Part of a small language model's weights.
Size: 12 layers, 7 heads of 64, vocabulary 8192, 33M parameters.
Architecture: RMSNorm before each block, rotary positions, no biases in attention or MLP, tied embeddings.
Training: a variant of Muon for these matrices, 13785 steps.
Each number is 500 + 25 x the weight over its row's rms, rounded and kept within 0 to 999. Layers, rows and columns count from 0. Numbers have three digits each. The size before them is the row's rms in percent of the matrix's.

# layer 2 attention value, 448x576, rms 0.123, rows 332-447, columns 512-575
098:492504511485499481484461551538509478532512518443523490528504486492483504586491557502541490525504509492505489499467550465549449501476498486512524507551557522498524480472508459507485499481500518
101:487475494515484520548469507480520476523531501456467532514501526533513527490492507517443524521525487462540492504499532495511522486540513482528538494527543480478546524516527522486493468536537533
103:507534487491482488527499497501456500509549474476534515493517462540505467500449522487511470489505543487477485474455515512503499523476500483521486531484521482518520549469519438519511513479491515
105:493504553503502511498463506499522511461441511501496513484448520505535496512465476464468557508481492503543498540452469478455511530465475498509525456523497455479494482471515500502539525485527553
100:494496501480503499527523483524470505503494527547489497498467489552479528500531489465458516507536495558518534512452530525503517496548499504493531511541462501490498523526446492452515543497505481
102:526465535487511516492545507525505502494494521422499521532492511466490502477471505503484504491527481510496485483533434542496540483532494446489482508521521516481523484497464531499490481463511538
103:505506508512477510503453485506465559462499480456488498491465464520497493510468478528532476494503456470497481495489502514496481482490526480549501481494461487504511511527524501459468532466496550
100:480531468511499490501500498509524501452546526484555475511503508500480475514473520506469514477562549528486490463499461500458466521529489492458529490499476521498485518479494487503486474522459527
103:577518501523461523502451522483463541460474461486514526482525473506485535479530474477506515497504501546510497474482465450456500515478520498481504501538558507438483568479510506523489482576482514
105:499517499479496457526452466533528462511471511494498504534493492486457517456500468489481493498470480511475520530511495524508481525514498510481492536510485481510503531482494488512469511515470521
106:499489501469481502543482457487495467498539509490556481552458514473498490510474500485515485498495518473521535485475493510485486503482467539493521478537492505498523462500548517516444511536518500
098:509533484484509508471520480485506487471493527480463522486498493496476489480508527474536503490535534452480473532536459482472491515531506488455521517501497490500498505502474519520513493495504488
104:489517474516481476551449474488491532499470508452481490508509509514472488485450477545466516460473551537521514502523496465500512482522504508489490461474531486489488484477488478520508497494470473
104:476506487494488546468474470475487445498498519517499517474526508511484500516492503510530539483498514483450491481472505505466477515493451482494472518530499458479536524555470493466501497441522520
104:482479415488477522481493473568475479477494498512516463538508484530512507541512503491490447467519509488486517513513523499520486502491523547532472517542510504485528503477533461444468484488485480
103:506464512490531507478502499513456512471536487503499517503501492510458454476536469478506482554507509468487511478544499530519512463491489462507506502505510494475528499543478462483532483516482488
101:499479518478516533505501512487521507489468457508517494522494481524541511532486452499476490529471516491515480500455523516483534516534442516476510481506447488495509512473503516508463499488516527
100:506494512501490524546509557533501506497485534455481522497562525491519505533526480553519473511503535534503498496556489515517475546486500537491518494452483502443490521488547497499486486525479459
105:509511495521475511488476477474508514521499523475550491486481505513495472476486485500490514489466438540455509503476481505501485538491515483515531513511458441530494472534447514495520491479497490
099:501465528514498468543473496507453493513570484520506518504498505509491529461506526514512510476510482507477501539533513487526543513459494462491521530494521489518505495475494499511534495568508481
098:450533459487486487481546470459494500481493542494548531503509476478466529511446506480493522536512479501530488511493519471504458428494504496493495517537496474487540504483515534515473510440492440
094:461481493482530496487520485540492464469496493499512497490438484531452467520481482500492549539488509472520501538491536511579501458486486508494518492473430502492501491474494488506470508516493473
102:498487513525482478496521489493487520495518483522477529488512510483496499497505497511462476481504491487485548511446526503463516496478510548505488489492496481515500494462520474493528476497525492
100:478502510473502506533501503482501522570509538515508467490481483479515488529459533574522498507454475506526444515494503529519469454542504478529512474512523503461462497486480516501476472459479500
104:509538525475482515544463497514568491526482476510510494491512486514472541499451461521488486488507528477475509491493482540499472497489536505530471480543487496534506551497486522503500492513467496
106:519498517501481509485516451483488497504502510504501523503472531514488484544475519504480506515526484522482513496500471508517500500491565533508547516477448508498547552528517520487555477480502512
099:500457460523523479502538502535496489464494491508473478508507460505500475513506537490521494475483472483413486457507517543481490495525525491479468501520491492461500453482506444503493552472557509
107:479454462511530522478516483503493466516463504511587508506483480507495498490499539484536477488489480498533507435465486520484483502511471498537514465526520529484533524523459525428493515521494514
106:478519516528547439534478514505525511514461516488513490495504432492501483516542452473552522522523480541494497501479491496465488537518468546473519508471508522506462495517467519512504543471490524
102:471478487506535522463471515502485472484501488465472520498493482517514510478500508485470471505508473525489519502507507548468509440465500548525482481477427490502498526533496523456497493461473524
101:518517513496485507511499521475496488489473515526503570509529495466462551476517557480495507456512536483482510519533463485497493480463515525524480485517528510474488502489524568507516528550551508
097:495499501471471521465494514488517475495492505535541562453515519526448466496475472520489501507505467514509492519522526505467511495488470482510532504493462553479524488487512498482535544540502514
106:522515482486502456521469471515487521528506513529494494515470452509511509489503498504469469461498518498516478518485501549469520497523464523531545539454552493543525496511446514484548477467486530
100:511500549515476527522494512474438506496465495538503559546493495508506538454537505503516498484528473529465467459523542527513519502568509468486505519486525464545538518510502483534456511490509517
101:506469548492511513467499486538492480435501493495475514487521497510545528477500440530528531526514532509526507436506473503521483481551506538505517481502514499501524499505517425547505511517548471
101:503508502532466493498515508494534481489482492440491480476542486500504481500538520553466504487543526491504545485487481520502484430540510533483494459460503506509518501484480523518517465509531447
102:529510499509469485520507485491480520473470515471526443493521496556537498515515497462496531540493519505534473485505525546551508499495487473468495503491512510499531502494517474540518521509517452
098:468512510495526539543524494504473483570489509492470480488529486536451493555465496477508494499491533472508516480501508462503463504502531488531508525500510508521478513524512499485485494431487509
105:519464497494487464547449453480478502514471468497514468521475515480501515517483502458501474459486523515488503484469506528496504437476500508479476530531524520492497523479488481523475522508492494
103:526489533467481495560455492475559479471498493483526518472533517502517449521547551465519507536494482507513476453470475508477497514453482551475513461466508492510505514498511484455517510472499474
099:507500486494523519480498510505500492488485516498540515503500484512514528476541473513454512529505461496487543474474502497480477443549569478492509517516460454512471482465534505495519552474509491
099:449465467480483530445492486499480466494452491481505458494506464507492494516502462544470491509493484461505536514483482517507520492509547506522498503505500472485499480542499541481507444469468514
103:502471533493478490508517523494504492544472471515510496473484468497524482503494542523496488516506523531513520508512569496498536524538451501513489485487469496481507512485527523451472520477501497
104:475507534505489539499511542496502484493515507563541465516488477483493500541503511491474499528495461447512531504502517479475537466480523508496484486510525553489480474533553484522522493493474518
098:456483477496560450504465495490533492520467535501511493513505496488556465509520485523522453484510505496479454502488522520489498533486475523497496496527507505469551506465523486494476444467507498
103:468510457503524493492496491511459507538491482513499479467476513519534535496515518507472468497483493508473466468507543524495514484478477439495490492555548498444510496526495508502506530529507486
100:508482501494519478515520522520472499502457489479518474547539499512480492534495514471555494520493533503473479496509523473516493506486464525494491439482419507521495485491459474479476513471474498
103:530467471497502486533497504544512525595513536487502453504488479546490499488502437522483509494521480484525558485512536491507504453453502465492491526521485485546528473489497532541512460504521535
102:453539494522513479518492508513481496526493506474475474450533500524449490482502505511509480455457459433491522486446485458495489494493502494536529495493482510498498506493500484474503545510463472
100:511525513478471504551513518488462521523515481503462468450472480503474499512447476484521484484462547505506481501559486498449536462495507509513478547524488484539508528503509479506518484513512468
103:523474489501505470461535523539486479521474543520454536471536494478494519515487476481482495534538483510503493538512494516445499517511549495475502535493525501489500459519517499504466499472476457
110:509494511471531530481467523492502493504518496530524515512475523538544490505475476503446483521513501493491501481512508541556514491475466520513470530548525542471484444549471441487462508426522518
098:495528506495501538531508476547506454507532506518496537531448548476505521511495506490548476526507470481496500485492498481512517482492517492510518478478520513562475482512469479519507495494486505
102:493525507481481525459532523506478501512490513464473451515530476548511496457494446480538538483525513567488510491497523507495489542504498526484506509493480477525481479485500484508466535522476457
101:483488530503506515535499486495500490496495551529486565517540482524478470500477498487519509494492468471475507483464532503500488483544517478504469479479478501525489500536457485449473527473518510
098:485512525469516565520480488451496524499490458465500524502496482494503484499464483521429466454473483469544480482539498484498523527478468544528502498489450493526528480536536572525495482511520488
100:499509466492496485481505484508473473505499503522524507530548481511525454511492490477498489468463512505512469518475506509479520502542465485506503450503500502549500533493482517498530528455531474
102:525502513496496486477549488470526502500475502506496482510559479492488515479491507530506498504497537502494491493510530505442517494523451456510502467472505533531507485477502494499462484457492474
096:511473509493519501512489521526489524506493494505497501514555483480510523488505448536485515546548460560493499508541472533478495509504502520469492471476502503498515505510478517522509472546483482
097:512495514513488475498475522471501472511496492464537502477505461490521509458523558476488534511502515513489466487489489547558527463496487493471519475487548488496487448523468496566452517465526464
099:498474467547539463468501511494503445537497503474494545506497491520523493432533494474502454473558504492481521522563514523510545475441444494486526476447533514505514529529504515509513463480489541
101:465481520521504465502547511493534552499472484510488534487551471510483514475523522533487481476501516485528527463478503547520511483530492519493505543495496524479528525456504434480489468557486495
097:484507467494490501508511512501486539522501513508507476514523543556530474507471504481466479468483464468516504486531503499476524478453506504482465525529454528494490424500467497497507495519462495
102:484509529519473510509473516535476475524554523523539485495542507491541496485477499541499525563528513510483455468519531551467487485489486470502482504493540513485512481506498505509480475517467497
096:521498522497516489493464505493495513502497508523509527491463525486497557486506493464495526484491448513494501479527489478463525489486481480518546515515520482493505520493477516526505507504513457
097:496497488505489515501515470498480507496493523511507498497509512541516490521509539446469506462485525511505517537491541525475426504511488521533523490465462470553442499481498522480457504513493539
100:510491502510508529481498505476544517505477513479481495536470516520512525510523496485473504459465524501494493484499486487456525504507504507517535497537489539494469467486488452521541537525513492
100:514531555499496505503494491488478527481489461526529561500512503479502490470513496485492484499486548498462542513506529524504535524494495477488540513503535471476475502511469485506493482502473545
097:520496493512518469521476502522500472510481480510509520512515495479501543498538462519511447522510483500528445494511492487518505513455526554514530496458508501487519467519501491486467518445450490
099:453483555477498510459465500511518491535460518481457491497493534508467478463459508487512510510527552503493514500441495515492508484486511499494507519511547493483510521499528513517486507478518471
096:478535529448443487455503523498527483508492509511433489491519532526508479542517545550491522546495480494481472481510493547479517522464505508493467503471504511511490494520506491458528482458501525
099:508498541472503501534529483504441563430512547499465475476504494480510491499489480500504529512518508528495530509552536486492525506533495501514493492512463455470514483496525502498488499495504532
100:516458477489510520426482505474534505481475480490510511495504522513501492481528474486513471518489491529476527501475521585476514500478449510519520488470455475528513438479495462504478486465477503
102:506504443451481501500479544510520520488507529493521506485492505472461504538466488502501486524471483461509498490489499506500462518574502515498482456502448513533441462514535503497503492508499521
104:515467493516539502513500494512499497467538477553521514504537454471514521520526490469506456499524514494463525506511577510506445522492526525516502506457500530521523430493528515454470527508448497
099:470511499510497495475498493484497507466510486515476525537497505492448466463511526491499493447484490496522494500497519537550495520530501500492456501541514476561492484502492437481510473499531526
106:521501476485509513525510497486547482525500536472486491482521531498506477493513442538490447480499502499489520508484501530530531512521517493499472553520509544486498515502530394486473534509515548
103:494470501517518549507496520514456493510486479508511497502480537496526515514510485510480501504529498511486539512474461508524513492475536524490479489535484522451517496503511488515530503533509484
099:489510475513515510487492516562488472480489504469537523508484471449551498468493472476476511477468521490485495488534512507523507495509483549497500510465522502495520483522498486459497498499490475
097:502509530484496490498528523488488511527510480540500478487510496466472544532471509482462478515499528520477499496531484527478492491503434488525510529517495485515515504479516506477505509503486482
098:473499513464486473491503509464510474492476471545533465523485503515512472521505532457475503503505487474471528484510538480440507507537493488500514500466541518522521495537459578498519542558486513
099:503467488487481480515495477484485491525507484504501543489507532479462506455480484482507479521534515540470510470515509499545455500484495507467462506483468496533505535526503498504457477537474494
101:495546519484497490496504520502506510520505511499538475511464471518479478502526475512507505509514484515509503479481530490494477504489464484536495505518513518516541533474456517517490485543485499
106:516537484504499517484472443518490515506447516478501471514479507544446473514487516461478476513498534451509528473481513488477503518511490476502497529541475479464461492554473494458458497460494517
096:510516582498510478563512520465496497526513505501513503502528484498511493483502486486502483485536534476507447513537491517477519510485504544493466490464504463497496531465532508526503515561497530
098:498469440472501476523471489520481509515499513517496480477504489459458521483479501533527511498484457524486520496495514506534487499466492486481499494502520487517506511458527523470482511548533490
103:557488503497514472487537492514499531504455538499495478529499529463490512496520484456543511461509507516452487514529464549486494463509503523489533506470497486473453470471509503504503509535501479
104:510495486497566469504477469487526506536447493498535596536496501469485509532470520582505462502475537531492519499512502483494548483511521548499533503490446523549460507503487549491475493504513449
097:501473487510488496485515539552532473461527493467493554552513513495479533509457529502491505495523492487486529487539519475481468497486471521486481535533464459486513459515500515513523495524522483
103:504522533499482481490465493524519470494527525491532477480504505457488454508506485486511492497529545483496522500495512484499485503500476514486476514470487505488525474469508482531516487468487511
097:466536495523491481481515525482482488466523537504487482495530495540472508535446520472505521506479516500448485497513531549547486514518525535493483524515491483458532489514552437475491497479509542
100:473505471482469540465563531480511517514490512481470552483505468523462494513490516460487512515573478514523499510485480504459525532486505526540507480499459513467495505494503488475499514546473509
097:502512482477544530519527469481464517490490539532458507485532447450486517511536465449516548507514484520472521515545522470487497479510512494501520511520515486504530480508467483490473491476500480
097:488487509541507523540486486520523499507553516487506447521501457528501482519472502474515545484491541524472524481463499477510493487498492493517485490527536538505497499495507503514470475466493468
097:520498504463473445507482512480503506498475474492517485522533468500491522527488516509518514513502446485516483470531488504452469514532481430519510480504524457475503582483479457500525529443552523
101:481523497479504547504479510505521522529520489446481500500554488510481497509526474451508486507512486479531495470544480515472504495471485493507472527494470523488485477535489520505446535478540525
098:505503487497459494544507501499534472517502525523502514499491495505476528514548519501474490500457500455519521522546493485508491492510541477500514487500503496510468473476478475492522499522510511
102:456493536497494488514531522521521476506529520548511551483460484525519491511507466542487519521461478499486484489485535497452482468508528516541496520458498450475473511493499566496500479508524497
100:478501453528488505538509513473463436556515486460494472496515486519536506494494470489532512493507551522492499493513519466531507511484571459510528481478481505556558480496533495502510493523524538
101:489478524486480476502520560502511548515514535507529472511474480513492482491514490454481465490500471516465452463519534517453502493489516497512496486507465463475536525484501516498469481483477483
097:516508502492494501504543486486477519435543573435484523467495478503536439470503525520495534503509497516544465475529514536508479549503470467523473485471545496453490471466509501546490473493446517
103:544516510487488492510534479530526493524454521558506518495517466459475493478495489508551525517493544498481496461490480484511494498504505509480512504458483456526471494522470522513497520510516478
094:502500500497479474496482527535539495473531477496501504490510490547515512524546491482525508494499545520502493492468526514488501471507547471527448530514494518529512495507561520522505506498516472
104:507514494482535500531490490487495507499533548476486494515493507480482500527448540522499478501501481517480483478436483466533526452510543534507506496523482502527487522467471530514501526511486497
102:529493493531491514448493484474489526495484537499500501481532484501486446450469514528477524468524475519444500515505477504462491536481451479533539529524532490525479485499527504498517488537483521
105:491473499507514480538518447488483546485475499499515544503482483470520479500459474504481506487543508475463492500449478455511498505451524499491492516502499442517453475503482520487531524546504486
102:469506455478504483463524530544539492523536472526503514476493491476511477492484479513491475500479512446521456514512515506503470490486505513496540561447508507487504479501485513497513507515499489
100:502529491516492494458539517489480486498518554559506489486491479503510504479535509514502540492471500463521455485501473479472437478513539468514505481513497528447521533508473531484510464471490490
099:514500496539437495505489466517513482471527511521516511533483478494507499500485497502470520460513498522502537498504523486533494469506517466496559506507460484473481505516474520528516553510524494
101:493521474503472541527508494516483528492445504482496483477497521519501489498497487523514486510511517511506486473476454496505514497493493525471482533508482479529519481484523454507488457479490511
105:488477533526485495448494486477501507497518495506531502490468472526533500475483472509504498540519523487509483487481504499505477513509499483459518445523497499472495504499523471517488499533496565
102:502479533500492503509476499504496516448509484477475521485542507500529484498451528485446459471547501460495505490545503485478437474512487481488503507510504555515482481491493467498514477514539507
099:471483443490549503504507463493518516526500484514515504514506529535485521539453479489452497495489565522459516469523527512485493503501465492498474491481513550515516497522495471472521517505481472
102:512517516513565478528484478479500500525492536526470478536466492516528495474501460522482544537454494520513504506522481529514454508554529513506526488499485502552525475508505505519506473511518546
103:465512581476461454536492514462489498545516451463529454489491500510491483510523494510519547482498489530501512500518545482488528474528484435505466516513507555512480494509514509476551519501483524
100:566463524510493465488524527488498506478469505544523502475509496510515505470478510485515491477503527519490464481468483498458541494499460428458445492554516548518547505485515528459479476484485541